Weights of a small GPT-style language model, trained from scratch on English Wikipedia.
Training: a variant of SOAP for these matrices, 5820 steps.
Each number is 128 + 24 x the weight over its row's rms, rounded and kept within 0 to 255. Layers, rows and columns count from 0. Numbers have three digits each. The size before them is the row's rms in percent of the matrix's.

# layer 2 MLP down, 96x384, rms 0.209, rows 0-42, columns 192-255
105:164137124149178104108116134136144126150105179099088114113132080100138099139129119116094103178104116110119089133098113153189127108085161137137122131134174147081119130155128144084117079129158134
095:138114096159091128123119142147125122108117076136147102122084105122080133113102133160107158120104143162158096071137125150184137163113133142055131114135118157130134170173176163165145134086134126
106:094127148151150161123124111122118136135130137118121152158151098103123126097091091104175135120131101129113110128191149120120145114130143059157126138120100139111125136119123109144102123116138166
098:123141127116126144110131114134116108100117131119124122110125132179135151113094129150153107135120134140116146106149138170111137107147136121135110156146164109137132119125135139172137121139114097
097:150120159141087155142156096098175120114187102141145148123132107143143111135167130140166136119122098148142129122188142103114125109136116121150121162143123086139132123115158135141131140138143122
100:112099104098094110145127125077138153110141145174098116095094116122130149131122094147168121171122119137154174139140123136141097075097122133126138130149122106102127140158115165139121152098146132
099:102110148098136161159140140136152105087183112142140102155106118107088140150119168098112122147142092127134126126142117176128126119142158094111087088102150112149132101092114141125106139155081146
101:094135129102145080136165166180108133171112155121162120135111182083117134142132161118101156130142135118132149184119133111140134098115136077107145105127147155123116152107134153153114115115150101
101:101132141105128155164123136117158167167149165105096132111158146173138147129108141135113145137123166112119137115092094126121112111138157110142143139130117151113113098113128126087108162107097115
101:136125145144129131137107120099123140113142193081108109157159144124152132078111104103122109086146135113123107131159124095140110117094098116154137172148177104095143132136129126064127106137171143
104:173138130102171139097118123125123088129119138145103171113165126120155149131140172120150111145105140136119111129141130121129138123113125133114128127116139144149179161094148132128115104160142124
090:142100099118143137126106133117108164123127103105101107176165144122140114140137094121137120124139109138146112130113127089169135123132105134128087143135118127150161132103140096099151124161140129
098:107104161132125169103183124137105108104132119106126159109156133078125140078094142148160132119140088135129136124121119154145106158130147139139124084123129164122155109131108113181093110133112168
100:135155114117141118179159150137125130145143149143127124097166118136105139157087100137128151129097124126123193112110120133147118100091121120116098158124106142089101150143097126128107137166138153
103:083116129124092115125121144113129129114101132117152098129105160129160088112127157089157140168100145128135136137129123149132097142158083160159130081137133127147089159161136131099105123142108104
103:127080123101118140125157118159123114086127123109125088142095161087127121151102135113127119206101139081139101141152131103125114160090102155096161114135174145141128127169157159115173162163135118
101:135106065105159135108166111180120141121131137097113134128130136149098126133095162148129155120158127142173116114119124169111169098114182137118120146077158128129132128076133079134109084153102168
096:116115084134132147109152158139146137132133134126134158138120147078096135107128130097133116095159136160138118150160135149131131149137136165124105102172143137120144122123138139074097156106081142
088:136099080151122091143070127164138130119114130101136096100163080092138122124141164129133148106116098145147132136133117127105099093135150086115166157167131145100164141079130178114106124179125090
103:152124113126152135152155146110137163118093116103091130146104150124163142076120132106102132115178137148178112129173137102122144099135154126154100158094119104127144151162125147137107109106128148
102:105114127148206127135134167103129137156110141118147116091150097122108134113144123152133147135141104115160105131118117162139117077131178136145121154146123155082126160142109131103140116149100112
096:078122139126145104099168143095097109168145145115114127120140137137127162140129102101142097108138117184089116135131073128120140160133100129175103168127151140157164145085105179113127105090128121
100:143112176144182095124140144096119082134119123147153153095105123139122175118104115122144135128149133133158167133089114104156075126101124120135155085128144155174176125142124114130197172116151153
099:089144121148149126065123105144106124149100143111163103116184103164120167120113102129108127115133114130129090155101108115111123108156154127142163152089164136178162120122143129120129132119125108
099:116130139121095122109137144117135127130126088147160122153103098178101121147108135157139129163138120108094099104093110167158154124099140120094154148155080114105097103056137158172117154162150140
105:132105097140131101140120158090124163158167139164151113117121120105109120149086120074103124158144071134123101177095117117095168177111130154121141067119166119156106126106139139146107138165156090
103:158142151140093103129161141126129114148189092153116141151152159084131160125148111142147098095144111128083177142123125125097117159087140145160098143106143106133126114131114149119111146140154110
098:115159128101139131105113128139131155105109137124103179113088085136100145131122179114109122118107129078093158142130142112137105134115136130120141085103138148094127130121114141131109091150097169
095:140091137146154105175103142145127117153105131112167158091129173122159108150113115087156118113133110157129120155144142138090132138124136124142145124094142145120146141141127132092120134106092165
096:144094080132120108183120097130114152130146113141149121076119189117125165154174151151124104097140149112181137136112111183112148163130144116133128157156096144106104113147133143170091112142096114
094:137166160110099113159177130149146137089106135088143120102138128143099139078142101112109113138089106138136112107127118140110139127117168119128180123115121082124133111139120142075122110107121153
094:139170104125148112104139125118129153110146127070122137133120103137135120134116152159120158141121155117142123146100116202130144157134145167154137073140167129155109107105102152097160136134163123
089:131097135113128117125150141155131150116115148142121126134157155165122094115096123117145123153097116125162093113147147108065126135118176150137141153121115122152138148112131113115132101147144146
101:140174109158174134130156186094144159125164118115139150140165117119118144173130152119097147136114142099186152101105138094166136099149155092151130138137142131130139134116125163141113126144105103
095:106076165104143108161170148120134091123144142126140130155131183102127161132106142139169149123125133120126106127133151107127159154155151078124148120110129114158123128129135125139117165094080144
105:106126156135167150087116141147125120123127119063099146054109149119106118127132104138125133139169112131126127134110076141160128147092120091103111165154114133067088178107122145136167090148163145
100:119132136103153158121133148117078113105119139132111156104081163160136093106133132161074131118092114108126143131087096134107070110074116149151139143124146092120088135187127129138125110150141125
099:143144148146142124072093123160172132140137094133143096165075145088134088107110152180121137131103156150121131140139123122145128136122146145160167141169159127150116111077103127095156136134138113
096:155131140106121126121123135142147116165153130131108187124113137130095129145114090178123101157120157135102143144116137096063088165125128171106146149115139161143146169111156141156189125105122116
100:120129169081092166147136122119130148064153122106149120138126136144156122111156135117116108117141126137146128117126087127105118128120071111135154125124105132169095199108121189132088079106135102
102:115154106134085122147138142160125156155166094094121150157176160130152105168133120133105123156118115139114135125138148162134133131150125133148174133072138117152137111118131133099133187113107141
103:131112105175136124130159110116153116101121141150134125157150118167117149157129123177126152183122135133127120156112120121167158096157180117156143122136134106154125123091132133111120101110124089
103:144134134137172097121165123124146104142130124152112086130103122129113161111139100136132167121118118113094146106153128099134136112142144102104126155107094147120137116144142143115126126150124152